Part of a small language model's weights.
Size: width 128, vocabulary 8192.
Architecture: LayerNorm before each block, rotary positions, no biases in attention or MLP, embeddings untied during training, some layers without attention, local attention windows, paired heads, learned residual scales, capped logits.
Training: a variant of Adam for these matrices, 110M tokens, 6727 steps.
Each number is 500 + 25 x the weight over its row's rms, rounded and kept within 0 to 999. Layers, rows and columns count from 0. Numbers have three digits each. The size before them is the row's rms in percent of the matrix's.

# layer 7 MLP up, 512x128, rms 0.151, rows 162-268, columns 0-63
104:481485483475466465493510491516499456522486487505507560498547497462503518486540518490520508502500432498457474513503493543507483520544515514502485462497494533487502508529504441534496517491495518
120:569514466484477504550509470547544520498512515422494524500535507474503517486476465509470487531504484522491505467514508475485500465483504518501504494534550481469497488524493482521547538507525466
084:476522492510509469503515493516525491517480495456528541498531507510461514472466504492525475488504516492487519519477516508475540473529462496524522516509473535499512485510418540503482528521558470
126:512526464484517480481505472497529469533523492468500484534511545471496517504489468514493469520552511510460504516511483501461497488475513513539456480497516507509444525494518526496542502522484506
092:508533519528488507510466513494501509493515511510507502473527531467423530468494518504507531530509467477480497466479490470508524476505494460483500467546524539519490522483483504517502492490463491
095:486479479495509495552498494509520537506503502487496505492570464522514504478516426496493488504500542499470470436515481453474544520531473503519493463520492537490543497525424504490544504518520536
112:503514492509497517514528483435523461487481471490525517537537524486436509434486512527548492512509499521481532506492469511436519497514480525529465515474519487487516501520505467501482540521538526
087:514534499464460528516517517512485479520531493502485507529474530520506519508486490491470501485507459487518503463485518495481476505489505499487493519508480492450520541520498522487490476533553510
093:496476512491469498526492475472508504496487445542544458549503493467469517485494441496535494523540536457461507526504475521520483523516508508497492535504548465546489463463507513496514476482457538
087:506531485523466516496465523540480443464550496502518514528506505484526467531557502516484503520513509463507500488463511477495472489495513469484449506485493461517526553438487484514488501526470486
103:491539493548507513528495537514501476508530482524515531459574551474514514455490461501496520551505475479494481515482501477499468517463511488521479530517497454533514507483480552502507521503501536
086:520502495482437478540490504517493534502469493487494505541542501531547550514469479484479507502488478482461497482495556474460479518497495518487437478530499466488495534515494505540444506513507479
104:486545516492505460504520509508471508503507515494463499548510520528520516495543521472542491480494500491441511498486495503507507463474512501519469512504506470526490530493494522539509516536509455
092:473502484481470505489498496526519479523547506514494497505580509515532487500520443542497496498483525479434482474524504484495472484491509514476484501483485514514474554455487500463520461575513487
084:483501493525450506492489491528542476501527488484539500523493506497515443518474506564523487502478490465507462477471514485501459509522485478457463484482495494489483502489518525525565484521535494
102:519500435495512483512507526502523496493492511504495511536498536510477539462541480525510481439519528485488491472504510545501529476484465523445484506514528480478493511495477505510490514524457485
096:509523476487492499475506490460504523463503467477529467527485497493524504504466500459456509490489530506529474488506513491442497494527475537483495542534497537503537516521479561528524486513489523
104:561509475468456501500502518463519517473491473518545468447513513505527551500502497509452509494542493491514493466476545531503474499467482512448463457506491493509498506510490469481466475527475507
092:495501500507445528485526535507562536504495510497518483476541491505470514485510502483556501497483505509521544506482490486511509486462484504499516493503503485526469492496482523520522492491492484
088:484493483499499494511500512468504471474526498462508500454554502493469480484473466544497499499517518488423461477555527483445526508489466495504490479528501476536532509491480542500514494509481525
098:510553525490460534524540523515438476492570547485517481523493497525507495477485461509466481542525517487541449476483493488443529494477490494493447506508476495504512546516486527483488481491475472
111:475517433525488492543490481493472497487491510499558536522497512496519501494515517510481485467504498512512532519524532495493494460540519508467475553482476474513550524484481457497429510503540438
083:538489480463491463496501460452485497484476482489477468512488499467469544501506482487496462474533503506472520501516542541503517522518473527489491538524541510527483455532520457535467472511513526
088:489483508485504521485485507492519479499528522476503508509566489530496479491520422517483480462491517493482522447477503445490516538505527507517489478516497499491525540547461493477508495536551507
097:495505441501536510499479505473482458498492529455535515483556527477528515475506499484501491504508467498513463502495510484502543495493505493516487500494516455511551518463489470513513479502480470
097:503524494511489512529454509517551496499529516492532537510574490522497480502497494532511528573489488457481460500475488468461484470467504491513483485494490527530497518489487505491507493520482482
096:509480500449488503503484527468524528517486485520478484500517481511558523532524495477465505474504511480498489490552535487446531467506488547474507462501507517507507500491497462497435471534480527
039:504546518496446505504502480481507503506522469475527513499515510497497527474513477548503501509501524448476495526510497465462467449539507512482488500531514527502510500521429512516527499544503494
082:509485518491475514477483509518537482486515498494537515550547499520463492468483469536527516497477503492501531444492485462461511490497491509482508499497487540518502546500481500496481522527530500
128:518494493524477520506481509486492482474507463465558502474548505493475486516489492534518526484525510485514524475493500486455502507468494522505470483524495457525522515457478538481492501513484532
089:501474438541478503523512514513495480521502516479511545453493521473466512465508484497541483462480461503523536503534471508462489490505484501479492497498474474522496532534466517522504538512525486
107:483533533542509492507524510521470524542536526489483484503505511492518525483519520522481562496507458476518496511477498473497493487500485496506502508495497520479551500511407510515558527525500464
106:474491526499485514503492496489466467490555463498524533505532539482487499482526466529498478495529536520507456482492492486511475505428515479474504516472465494534505504513517496494481470497528520
100:504512494483473492491521502458468514467492490522496494509485494505501522541516485507479535483458508507486557488541474522497531500480492521451497547501518502509530521466498509515438481515552527
092:493480478502516516498482510490521503509558519486479517526573482510500479471514451532513487487484532482483530473503497470456528478498515494520486490501485473510523542504437495477504505531497489
121:490535477478450513498499486532512474502576511497486522532580525499519478506511432544500501488494513495457470479531515496495505481511473496487505486480493488481479538484465492487540492556497489
094:499524470502479485529489504526493520510519499505536510495522526514518504474490500533484509522504543478505548489495467475480516473526450491484475503492500530522481526497433508500496510515515494
124:509483499483530481507471473497500495531486491506560499500482492525524506533531514541516519529512517481505523507553487499483498459486488513499495516485485523484501495467518505467537455533502478
092:518518487510531536516504506505519524504510453530517503499510486476468499455475527532524546538532482487483492515502494485520483519474510472460499512491550492508507482442449499528516487482493494
108:475472465516510492508468444506528503522516441538500483522474473476492492478536493489528508530537520527486446497522495497486495531509479516480473542508493503492506490492516520523451501514473517
125:467476473492449467506514493511509504515496457468521542489530558461486534505495463547503508500485475490469478451496526495507525519544449488460507466539498501521480493504484555549517519506524519
035:536556507474453507487450487471529456504525499509526508530504519458498519509514464532489488516501512435461455513497490505490468472522477507478459482493508511485521512534428508529510491531494504
104:463499429522451479482503492488525511521532484524526504541479475485538494499484490538497511448476515481489551532491496517473486487469443499457487522493473454521513468469488517562507489518501505
088:507528483524487511476493505541515456486535511499475517472506465495495472491548515504505486512511494480449541496466511503509506479487491492509430480488505467467507557468469526498514506537501485
080:486451480512478509485534489569501526483519497470497509520507508495473457515482487553540497521471534509511454471520477448497487492489515447488529504484492545517444491446527521493505549535528497
131:502517499509515515530526511510537469490506480479534534489553528509503486465489486507494488552510497448450466447505498485456535502485486492506493501519474457517469533485509519482469527510539513
098:509495479543488494482488481465516518492502483509514510513504515456485492497505458498522501508483542505452495492478522519441509507469480514503496497483478474496489487479455478533505471539546508
088:514496505486452482519501534479500522477493475522504502503506513476510553505525460511434485475545518475456513469537518513507516448519481530448503488479513500498477503513480508511480518520504498
100:495542475499491493473497509489507499512529491522487485440527478486472504486534488524491516486496475500462504500503499517527534454530459514505473476497496495451542540460425486509537482556467499
033:542540448494466513537442495505523498499519483500548519498524524457494517470510465486487490533523527459465488508508542522506457498529507488469479490505513470539513493479481516517504506533513474
103:490517465527498519500507521506537480505542503504509508551495507535513479477534456464496507506476457477485486444485531432461494476537503509450527513488467492496541502524478560501526531524520498
108:497513488532541453539513497511535503534522499479509528496527547458510527476496517513543493548505511508492462500495477468481497445508450490493497477474480517529491510510507494526437515504512489
035:528521498468480492522460467498472498488490495484528557505530517477498507479514515510495454538522514434465481508487512518482485493500487515477483485510520492510501521504491493509477481539510504
125:530486536481485486506507445477477515474499486455492522514504527493476516474522510486506486491533501456487495453529480515474495522525494521464508468548512466483537489499424490511504485542557497
123:529500505495484535488476464505494488471522491499482492448520557501495516491497486497518550474552457518505508497481546503464480519463494504482487503538541532442492502486476479515522513508513512
105:506499470527453485491516487464505502504509457522506484534501499468488491502467496484504505486491513488446455465464486522430497530595475508477514501514508481504515527526511512538515521517570516
137:483474483505467481507490504471498520462514463553501518505523551457470540504498499533525543501508518501476529494511498490507518512495446490451497491478508520534515497479483466521508482511508513
112:524526491516501478506479470474476539467490506526516486474511531520528555461483507464478495495528505456487529498537526474465498498545465532494497526490528437523496488463505498519452466510480482
078:484520500514436517491460489475520490502558464520534507531502534482497489519476514539514527558491485470495486505457507474486472511469477493476448480488493496479508467499493539507523476511507518
108:511535521462428475478477475476471492475554490532544546507520521458466490461505491524501497531496512490495475513500464501456489465497515494477514540495517534511534476469507488535523477505488504
119:509471497501498519540496505502504488542507538454545499459568537468515485489504515487476526476498487501508461495502522458454480495486500536500461481540517529476558531516469498467509507507498503
111:505545507515505531513496504471543504469530496512561527478538521493495487473478493522492525542471517493501505486474492490476535487461512486509467521553496506514504514482487525489492492501498491
093:563484511523488455476491504511440497498479510453503473486498474495505529510496522484521514480479507472467528483513485462484482482511484511498481532498558535466474522469504492530482488516523449
032:498506507499452495514520483514504453484523467476522524509539506481487502493537487510508470537517494425485456448488496493478465468514485511505473497483508502494503496496453500513495486530460494
093:497563505507536523518471528537517486503467501484550516494566547503533506433500515489491501506523487437514538491465473474491504500488493488512438509521496502522489534478481488483509517525509495
094:456487500507492501516523522513492496474504478489544486525505488489450519493481500500561531537506455475510505531497467532515529499476485485528503477503513455526516519454482524519547517495486500
099:485524478472534502495484485500517509530494506495482495460482477477510477486498514474520481488516498498465491489541530483463520515552458509504423462481495478511530515480470522534500518511532513
070:482503545509493518454528505507518537485531472489441489470497507503476502509495548541499510493522512485510512504486470502514477471446510497475507493473543514514484529485507489524497524536559503
109:506496522467488503521468522489502521521499482521503482482568505511529553494527491482459514481495485472490488469529550541480509544491491517502470485477480521504507511479501490501459463518474538
093:475525470520544479498463508516517487517506505531551513511472483494506488503505518500517491567475494496509474534504525473462534469520483486516494516474472489463557485479498469537525473519491470
106:533548486513489464567525484480451506485512531461541483537488496470474482445502471520478473499516508455502462470533510492462528483505486507494480532516519500482523493508460529519507486496497480
094:500528469507475501526474513495511444470504522515533525545501520505512495489542482499499488490560495492528498539527508518473523440485484508478498479487494463472495509517484464464473485505458446
110:511528504474513494557488521483524516476497481513530483472521488500524529509496519477468512487523516452470485484544525516496473511456485515492511480538481474530478507478462506486451516505461528
103:520494456487497500513489459477486513476524478467504532535506505452495489511530500554555521494505507510523494479531500535496485523485493494457494504522566508498490465471498480526473486502503510
108:522519494491463504465477494476493417487505521498499478533499508507453523524536484489536518477489486476492477501474548503438507499557513480476531526489514493462505478526486517506504528503510446
064:500535471510479514510466451503513489504535492495533521487513546463502516465515468487502497506518495448479508498516509534456486484495501510513470500508538504500480506496452511530535478528511472
113:511479472537502494521496480486481493479529517492517513470528522479523526498498465525519508504484490443499466483519529471444494490454504521466486463545521507506488494531496503485493484511475483
092:500496472518474488551499512509508537498487510497484474523509485478493533514501448502520466515476486493496495465546498442464496440491516509491510463502505520533480466510507532513511470536564483
118:529485491484489494484481477486525489514537500474550515476479509486503495471497533515529535494494489498513516461503506469443504479468507496521483522479536514518490473478503489517529481514495508
105:487508472471497514518468517497532492528526510514498536472509512456469491487534542536509495478499519485496477515579513534472506438531472507480507460469479523515530465475508473495504503503472472
108:525474437518485462507475476502475507501481496495550506506487503469520556503525473489522508528487522448446526516490479504467483489520505515528477527505520464489490504446479487514493503499495480
118:478544485509484489468514469465488504481541524448517477534497497476487503466543460482513495468481506474498476482519521549470523497479484514520486513520548482495510460486457533543539511496460499
087:497537549486497520452497487494522490505542488485487529494494508512511486505550525518480514513495470497531502504450518479506487501486492484529481524502480503454525521471445482491500471600506499
103:488533518522486509513469489496498528509555484523528484453492483486518488491480481511456543527537477477528489536525494507511481492475525473503509496495500462506526534493465508478509509504502472
034:496498518486460493537447509509478492503508459476520524513541522464505528501499492524506492528507546480467477495534497495485486513515477515472466510551523488466536521514477512493443500556522490
136:537543480456496514543503490501504474503495441455523518538509509501494505473490498503498468573545487503487466493482466474498517525475452523457512471502533494487495474499507499490543506507504510
089:474480470508511482553482500489504541507500520512475493479543469494523527497520454509518521524491551484476482480522524453455530463532486505507511466518493514509534501502415517496517489518518488
032:532539485478455502495507488533507509494500479487525512483532511466478522513547458524473505517528489434449464499541494528490478482507493531449456491486516483513497496507469497491510525536509489
112:540555507490476548522511417473462522483554507516554508531477507493502518476509457496526478476500499458529503489495497494508505498485524527493463482487519496491500520497470517516510489511484473
100:490535485506509491460481510484510467506533500504462486490547497477483500489544453515468519513483511486454462512454518524497513498537478513503506469505492508459520564514450495489536474571503499
092:514505504496444504491475508455463517448507501523531483518466498503464541537544501527480541546475513494535484455500498498490482450489486499455478503497514495468486504521511465451470479530469454
120:497476471459442503472534452459420511482504466492533509477548472508489508513496528492461511459512454507507465462497496518493462521521518467496516527504510474475554477494481508508479514502478525
108:509513493479483520506525466456524514495509478489495473515496501476448494502503523487543501552539506511488473498523501482470497480548497529468499513504500522455504476490476498504516498511498518
105:521526507471532495513521493475512518518481490479562482481520544470489518464494485485449503503513467466509464521542518514467460487453493515497477485485570490505478520522475496493489491496538484
102:510500488487503481475525480436485508487519446534460501529488493509496530527544480532470529486493525531471531476483515518509508502506493483470493518505517475482541504535498514478505436537509513
040:529527509512494484500489489492512474492543449498516516514529549480484521491524473532495460507521509387488489478517501495504485509504504513470472489528525445492529480447491508512504540545491508
088:546550491512541531516477533469512514519509464515510486503504465484495517499468510535490519549491515504521470487555528490497508508545510497511476527500469564497563468488462517533523499488498491
035:527524502535467496516489475505505499491520484485502488495537499472472510470532473489539499509537504440485485472520493495494502471507512559500470464493517497491482508481467504498466514539551508
063:491547518491481503472498495531509499522515472555534504509491460517508474508461521484535469486500474440497489525503481530496485507480498516473494495529496473501491463500455542545532504521508516
129:525515495514481491494482496500514493482539471498516500485532527510533489475495477526511504511515487490498524484488486478501508499468499488471458521547521493521493513488496474490522439505519509
099:491485491486476505522486467465484509478513495479526489512511503507478534538533486549490499470491528483489458500561495488464520484519510513451485502499542506473477465509513468454511475535476472
110:515530481478505497483491511490493493472539452462515517511485554454487523514515485496486471486531490515495465478483462499503563495508453522468471515516513530523553544463504564529476518509482514
115:543505469489463492508503488471524495509488494520482520460537509465458500465503428522521515507486485511486473534550503543499471493536471511464496491512524544515502490505486504531519517502500497
097:485523514540516500505507482548498543518532446544508498459513488484479491470490497519512528547538517481527486520489487502507480502478550492480449494485532519484524482489462513493519478491482492
063:495538494494498475536488490509517483509502468489546497489569528480499491449505518503498498528524493451487484482508512488460503510547461502456464485512503493485523490466453471507503502545513518
130:511521475476478499545520464511459483518540442450501512503503546435498542501489499509477484518490493515499502474478519478488518493451505478485479546518518507544499486531507485538492510513556515
099:506552486527487547487512513505483526509536514482491488521529524469481497508484522511519540542476512520541510501492499442487475483485531456450455519498505511497525489479496531504495489493522484
# layer 7 MLP down (transposed), 512x128, rms 0.14, rows 162-268, columns 0-63
099:558526453498511444465524492488522519488515485517458516471493516497482501497481468509485491503496484561472569488532521465527493485489468514502504506515537429494509467489506520553553522521509498
114:468466539482501480484485539475499511492461528526491501500478467501540486494469538477513496477549528555460530525518507513498519527489518532503497487483481486525468516483482535506477497419511520
088:446552469512528530438497514510519491528479475488497482474474535471508492504470521458547498510494510512490511511516513449541518498493502483514501527506490505534495482492485514523526527495526480
117:500486437467508432471496524504493494576500466469532498538521541479471512484496503468494502504481504483518486475486517485520480537447543528508518484497517500456501493525499525489561458512506522
091:493479521476506476499515484526526521503495500534491510488478484486519465529465499506493462482505551551447507469477449490530554505537460538486499519503492498485506508485513526483491526421479504
100:511517474521544560472472488540529522482496518495490508534465503478497478525487502497493503505516496480529489473471486493494527485449489474499513537491477488488521495497498528533528490529465490
104:520470473495459472491505461506473499481455492475469500550505495507542502536513492467526507523511507513526502484512490485562483511511504522495529465532509458494492491509489537492528504470487510
093:512491535500522527532490467476528503498508493527484507488528563538456518488523496516499545518510529451495505504524493495490478530504515505550476543521514481505459474460495534467458495508474518
097:449534551506510534518488487522514492476502538498471539490493501493526521459491518514473482482456466494495485527467518499492485481497530487505504462493498505483517527506457494482518517404521473
092:511506502535500500517506429520491573491523514517505527468512466465520464496512477490492494507516523543475512520492464512525538501493481503511542508505526502495504484466494530521512522454532477
107:482492465520513466454466547496489484521483478519442534508462486516534506501517509507485510482501519525482510500491471483526558501532519506513520540504480543475505498472497542497501494471487491
094:493481528478532516465510493515531501512510478507502473469500493471460481463466469517497501474485525500499509511525479534502484499479532532479502476494520503517514480516458499482535543471481521
103:415532527518505498480519459504470498507480520473521512514486529480513530493541533477490498526483470510507489459493502525510545527528495498513510537502509519503505455532449491498500451500489502
100:517483499492561502483478485514530512516493490523520523509485472518487465457495479503514476522535522534524530525532447495506493464481480509541522482529520495495539499521494495467520476489497508
088:504464502507502464513508451463491539504491461530520543437518498473503484521510498561485509509477517502484488503471472503488490518559501482517511510487520492496492492466494535502521512495487457
100:485483502469503488522491531509539516522437525529510531482502488549509489475437546497490441521507484503497557506474516533518511509508523508524485474471482459514516526493522493507481500466507525
098:524545484520468547484476485493512544486533506502524526502543511487491473523526515491514450509497544518550488530491487479498473484479453533451503484473492480492515502467526457524488505537482487
108:515484489495494469513502457487501546517480522484505485514502460497497548489522540546508521476443509514471489484471528510536498519491535523490498507507476512497513467493474489475497481538502469
093:522484486500573475485467540506445441496430496466495531525517519488555492489449495484472447506532539501484523513532506520478510506529501505506466485514511491452525522512490486468508509479541496
089:479498478527495491446505464542516477487513489514506497474469484459480504526462500491517502478521529448518513517469481514499521468481474506540529507488534522484472534463527532520526518483482479
092:513469506519501447501487499486506520477540452513504532489461495472490511477525517471470497482508546532485520503511470542514521495497493487560509481521536510527480492489500483541527513513517530
107:485477483527501527468513515495539452466507498512476493502505508533539484506494476486474481491486488516515514453505505529486492541532496491503515522514448497511527507463461538479543485519496539
095:447528528507512535524455466539517508502500507546511536476500510533536518506504494515475492492480484494519501486486484474491517514530517506493490523498474521494528528466458525474524486426497496
104:509489507504521537461491456539517511504497534500490486548467495490510460510488499500477538504489513479518465466492513516492522481433505484490509542507501510483482477535495517560523495531455479
103:492487501488475472502495517528536490500433500506518499511524442514468483477494492485486510509492514469466493495530489485452513494530505529542493556547500510533532483510540502452470467478462516
097:515471502520508539486463463480506541459526501526493536517472474503515474516513469521506474475530540546517489481511488493523498491419498510504513535488489479431508499496512495477543465492521488
100:482498497548494509473497440538517543501525507504509483515473480480499500467523518511488490517470531534469500501429486522545496496514524457474543480492475544498506489508451527534528537500497521
041:473489478506519487426493490505495525493518516525515510518472521487486523459507510491535505503494582465520480509508486481489510484474491472487519546497497482492476477453484510534525501515471477
097:483455500504510507497496434532490532523490525503491493519488489463503474529476511504482509500468542522481500452508478514510501467472515499490498537501495509472511493512515499488507474502496454
129:496503461555476454495511536511512468515493473467469507504491484508503477479482485528521469478500520541483556519515452530509516539543488500508514503485486501491521502474488535538522507481494552
095:536471522489499483508473471512496446552479507484511507453488508521519498537460527493504516508490511484475483486499507534463428533512527506457544489534549532519503509512467499520499480491527522
109:508494456525504500506503523497493501503482500482509508558489548494492500486518458475522502508475505517475468464467476494466486537526464517455496558512512492472481504516474485560493541495493529
103:467485516508545490500482544520481486510490519488493452465501456494476542495513524511476493449478487549525506481495507503515518499519535532477496499489484509506496472497487527471550521435474507
105:476491516469519556461491497506542534524494492487506491460535502484527507515475519491490486481455530514538485498471457507511497512475501495543501536531510501506511516483481513470502505502455545
104:506469501523525523475476504561507497504509508491511505544468501460508487534490511501487526487468524472518501444482504492483510470468507478481525534498458518499508503538496511521535497528453479
115:527482517502564468504510491490505560529482484507500527486503475515513480466495475513504495515497510498527506553520440451509531448480484485533533476536497520526573490538482511466518488495494496
093:510452477494504512507500465567481502520507441513501509473495470469519449513485532479527468457527504511518536485525441495526533459489501485508472522512481484513535507517537493485531525507486461
121:480527510499475502455531484470498535498534525541514485483473524523514532508492574532506473521501556533491513479490490514534501465465520501523526493492491517471512450477447501506493473491504480
096:493489544487536509484504534510492526512507486474477508497484486514513499486400499490507477482539517497485537535528478487507503519489491531518541524524480483511512492486532532486510506443491518
104:520508483523484522487506498491499531484521538495480527480538529503493478490490488546486461465445496498531517550497511523486476463487466536477516504516491511421522508498478479524540516495505465
108:483483467461456545472516458513533496509479462455472497526517470491472508508505487484501490534516488527490483504499497478490525535479474507494511482507557509496514527490551494517534502520526543
039:509455494530491500504489481534510500484536512515500570499504521468477462482465485518520474510532535537499503491519453522529546445509510485514543507489512466515530559493536508496529528475496447
103:484496477477477495514510515495499506509501467515475479478525481484478541462523526470498494515544489505477500494499484470479500516514454487497467496486577472484457530464526479440517551468479499
095:530495503536512509480506436501513518490532438496499542483515512443505448518502451494518517528533533524470494489483485513541546499498501482520516507504501451502495513490494525502517518481498514
088:495556486533527468502472462516482512534478490518515516523519517471520507476510485479494501469514510541453487568496468503510482526507487517479497486484495468496465493470418520546480527481518520
116:541537519475524519475486509519466465464525472531466496549462478477518482477492482525522517521521527492500466482473474464516518500492508476512529499467511519500494508474502518502560466486480528
104:477491485483486518493493521494540489586492501498484545476532511506522497503530460457460472473478482471468477512483491456500492470488454542516506513530458513517520535538475502500487517497469512
099:492483537517498511523511471512518537509450557511525529502486507500485539451483537504513467538459505525508483494427504531537486495530537495501510470503463520511512457495457497524518519462476501
100:481515500523467519504472470479488494514542500512488533470503477455496453499527442476498526554483515513488462485446475497514539516515492501489485476495476496499503526492478520460455502487495502
032:486554528532492481493504475504539511457482513509520523525515524494500463476468464494528488536520510513484507464501511515507540505500489512501529506526521501482484461528427520519543475438474504
112:513481512559502521472559491494494486488522493525483534503486516499498510493455462498531480483526501460485505488473481538505467517501461512453555544501489475504532513533493522582505549494522485
103:512500527516489513494513517525429517508447512513458522528499495553486498472492521475478466505455503486529494501535478485545513500525532499502522523465488470501514526496516490469505508429502452
030:470457484510475500489436508523507498510528481483493533486506492480516528548549495520521524483468514552461522527535507479510487523534498493491472511455497482476520512459510471492504482535523509
107:494503501565510486511496496517495505503484485517460514510488497485506493475454507500483438489524503479487538507524467496486512506486495528513530557485503459527485460457540518511539508446536541
126:475510483489527527509453530478473514500426480498499491487499484534490515503526481499494484485502512540518482539471513536526495533511519539511487528490455523523542497460508511476470473457520517
107:510494502475473537506476474464444467460513485507491507521524429527520462524484528493470527510523471482541502500504531522496481510526508488508539493518482447489495465503516482475486503527483473
119:492528499548516502475553460536503521536504510486485506508476549470497551536530543462520474496514504520508482489476483470483521484475479495487505501483494507509512492526514531505468467495486490
115:519512454482535455489559499487522540522463518479482478472491478531486448531475504467461496495502483503504545506497488559527524498496437499492509505535537504550530471510508488511517508504483474
086:532494490513535457521464464480481532479526483538497557425465477478493482524490531509479486512516501540489503512536502506494473516544497500545493536491508487483491491459481529486546488438496479
108:506492550470514514498508505490508507493446536497500490462488507511481504505474519470478497506486493487490492482504546464524541430475536512504539492558510511527481513553503484544468489484491447
111:503513503486443480519479535490534494478448498523536514530506519492491534445491485536483497526489516522473455497529501487474493501543462521501472503498493518523508480504514458514511455505490528
112:557469502499495475497514480472483511465503481494452504535481490519505445536457503522500497511524524493483530487504493507509504490512533511514522525488513486483433479513518517503544483445487507
092:484561544473481505520478477475518468510487503541513514482539510509526448491545515544490515491525504491503508525562503484491516488500508558494463467470464477546518519480489496499488483492470519
031:496486489521499501493464543506472458478492539518513521490511542529496477518494518502501528456522499510498481512473487506547526510483495459472534521464519481458446521496492515494476506442450493
091:525493475504495550487508427560489519493509471529481519483515464511531481502518498490518463476498535525510535471484444507541548494482500524506487531503509526510528462505510499512488525514451472
092:526509512535522503460462472478522443498456521469520525493544511520502498506471495542518507540485520492503478486488498487484523536522496516495496533532512518461496509509525498456471469501498500
101:509501531486487514503525483562512535505557491513460501487498513483486464484463494500543470519515504519484459447472464488531522461519495506494542556503531492558470509496500506528492507504519476
081:499521488557477468540465489525505500515473557523463524490515561539501523481549516517492555492512489502466507491486524512498470488501543504486480504529477469502471489467473534506470521512492470
115:538461532506535452497492453509529508493497460493478465546468443475496494491499501511526513498450483502488487498466519537513511540531494473525539502503485533496545475529471504543504520488487547
093:496492515504524469531497476465491500507467541513471514470483488501544487454518470539485476559490511486492468492537477470453518507523480537503514473528513502466501491501507493473478436495534518
112:512466524482468530506534474454475501484510509512488535446428501522493504511501506490511487492491503511476538527503503512562479506485537486540491470461514477492531522524536510477487515547513491
090:484472529524512503515488589529488488525514520524494504473481485530492467500515534578506512529492479527528495515556489509490479519514525491532542500470448506485499497534482482486482489450526515
117:521477450514505518528498448476485476505499491463518485473509471527532521533501528480474500478454477514512510536521495510486461523463489510494479494499504491520554458532510493460482491554540517
106:442532469536463520492530491570515484544514506483511540489483515525499466480503475493485528485503461530477493532450458505498518507500514495525536490522493503481479525523465530498504485473501518
112:555495521519509544502514495528494488479513517503510489474534510528451537487492502491550516480480499479489494479494539510460505458524521495479511524528485442477520435494479552533499499488508452
067:498468505485505484503499524501488490487456507483493489523541486477442490526467505480478479482488488498472521479505490503490489477530546502500497523482506507550457520504542515509493490456480473
115:513472510508477517495557489516515504499460478505484482503514462520465466507432507502513497525538524545465535490508492478481496484526498501517476503488529483535499483505526539486469474482514519
095:474494501525514474521521530587492502518471551498506502509473470503507509484485539492493472468504558506467494487477437528507540466498505475479469506476453516492461474557477537496494529454500478
121:514422501481512508508501499474541479442472538507497472504520451499426447521458517521486519500453495507476489499488479502505510479486524513502552522538483491513449502523527507488455445479487475
099:522490511505510506493505510500554476485500480457472495504515446491478519503483515513511474466453453498477511450539517543440461524505518536551539534524478502490500506492549494485500507495536536
106:514517534485471514473485459484521440455560452537486530527531506507508493499528468507473534484539467525515473504472492531485488538519516466488490462504500511490547527532506519493524463478510533
126:510483493490553466573526495527503491488522542432496470494486502516496524496490479526538464530506464517505467455497501508493531487486489433451477557519514514482531505521521501490499557527493484
101:482547487502496494490533466492463461528519512502473477504481520506596498498498502464482545511523496476499499500478504481507477523503486501479488479490521474442499505534463499482518529525478518
099:525494513527477432520479501515476510490482507487515487507486443495495471509468520526484502492501542558505515509524515539514518517502479519507497479502494542467504496484480489497527473452527488
028:492484509469506489443516494475536517500513504473502501489516484493501490498490456456471492482486487471500520530493524503472591464482497526572539534518520497519501497462471512517543502488489473
112:513504513501546545490534495498503482527544474478496508498488510505468523499505502493537522504466502496461472505498518466516482524492519504483494509528495519470513492508488450470484548510515513
090:495484458516554526478458519566529523492485515485485515510455492469506505531496515482489463493492488477523493478469498476484546479480509483500515514494464498506514520485510525504514497521456480
034:504527500487505482448485534462518483498452516519468516448463482508511459520493508518497505498501528496499510476496545497474508504462484518531496493488517505492483496502500492523466463433447500
108:519501504522470502490483506533492530447518499496491495450446462495445481494473460528538494523473501501496503553516512511535472493455542472547511472495562503533501528497549494478521476471534504
104:488505522546485513464478457471521527501572518525499533477500505481512465494518416511508527544479538502467468516492472484506490482475489517498517477501502457502508508512469500487486491538500497
102:503516553434477507471472497466505526493475548535482499500495462507459475481491509504503534521474497498503494469497507502503478502486513499519525498534499544523470492483467535476542499459475518
108:497491474502494539501504452538526471523505517473492516497498460490514499513499449510464488486476492535500502511482479504517502549463531492509498503497532513490481550522527507522521464497510538
101:521516541494470495504483468470496515474502513488544529512526481513500500518471484483513466478492525475537489515511495535486483510486460512514491544520483434527475512501512494496518473527494488
105:503488547509502539510515502512531549496426499533549493458487512524516503488494492499469513525464553456480487505486480496479530524519494527507483490489453547493527522539492537494448490477482504
101:534478523508526557491457547518519487536476542526526485475504532526479532470477495489491491460515534509538470506502526480461469491510559479517465525522456520490488531492457549483473477512465522
040:558489500490512499469471516461507434531497507496493483501529480515509482489509462484459499502526480478485527498518487493490509502559497465533495518517524483484478502506476531458498481436454519
093:488493499476465504482477497497463526474516493487455526504502448487522480511454470501497476534513537495510524531551471492510498534507434492502528496499498487527464519457513497501571480482508513
034:490488492518542473476490551522521515486501525490486490471462476513498485540476521485489517465514479519507487504466485490505535462488503468497545529496477512508499509508505516520512535455517459
073:480507495473512499500485429509465500507462510482492533502528512539548480517521488499489494504468504498476521498521542495494495533521485530505506495540536538420511480482483505491483503477505492
116:525480485498486489536493506525529480483485527493524489544486469498513486486467488501550482529534544530473525488485484492473494497498479505523445541565524494521520479485541504485529521485476491
100:473497534483515477505501472526522498515515565502528485474485494498514559466515504519502510538504522508462471530516458520504486487480511483492554480483516459494470509488472514552524513474520478
104:504494514531499522518502492485505494484498503492522491525531539480489459494491470510501529464498518527498534564462483530539530532497495515515512475500459507521504501505503524522480503464497555
107:506503522515486470521532469498536471507504560521488510512471506482500437481420490538493537470506523579484513526471507507485495471496505479466504500477523548477485514530477476531494531474571488
096:541530511491528492503497489478510521493490492481491551500481441522508482506404508494480459493514537517485554490537475510500535514511445492475499515530488494499493491489500516487525474451484510
068:529473481488570529484510485533473500497498520496509487478485481563491498508488470491501497478505509493544528499513452506536508478473497482462506537490525460545476511540566524461511551498485446
126:529489493437499495477540469510525515483507514481435462504492435484508507494493474488422486563488501525480515478529484528479505508492478516516503464527536511484475504520521480510525531506531494
098:511468474514514497501526489497490502494492501476476520495433487483527485540395501487478496498478483532516536517500496529481481496511482535497504493507499481506482495530507542520544487458505506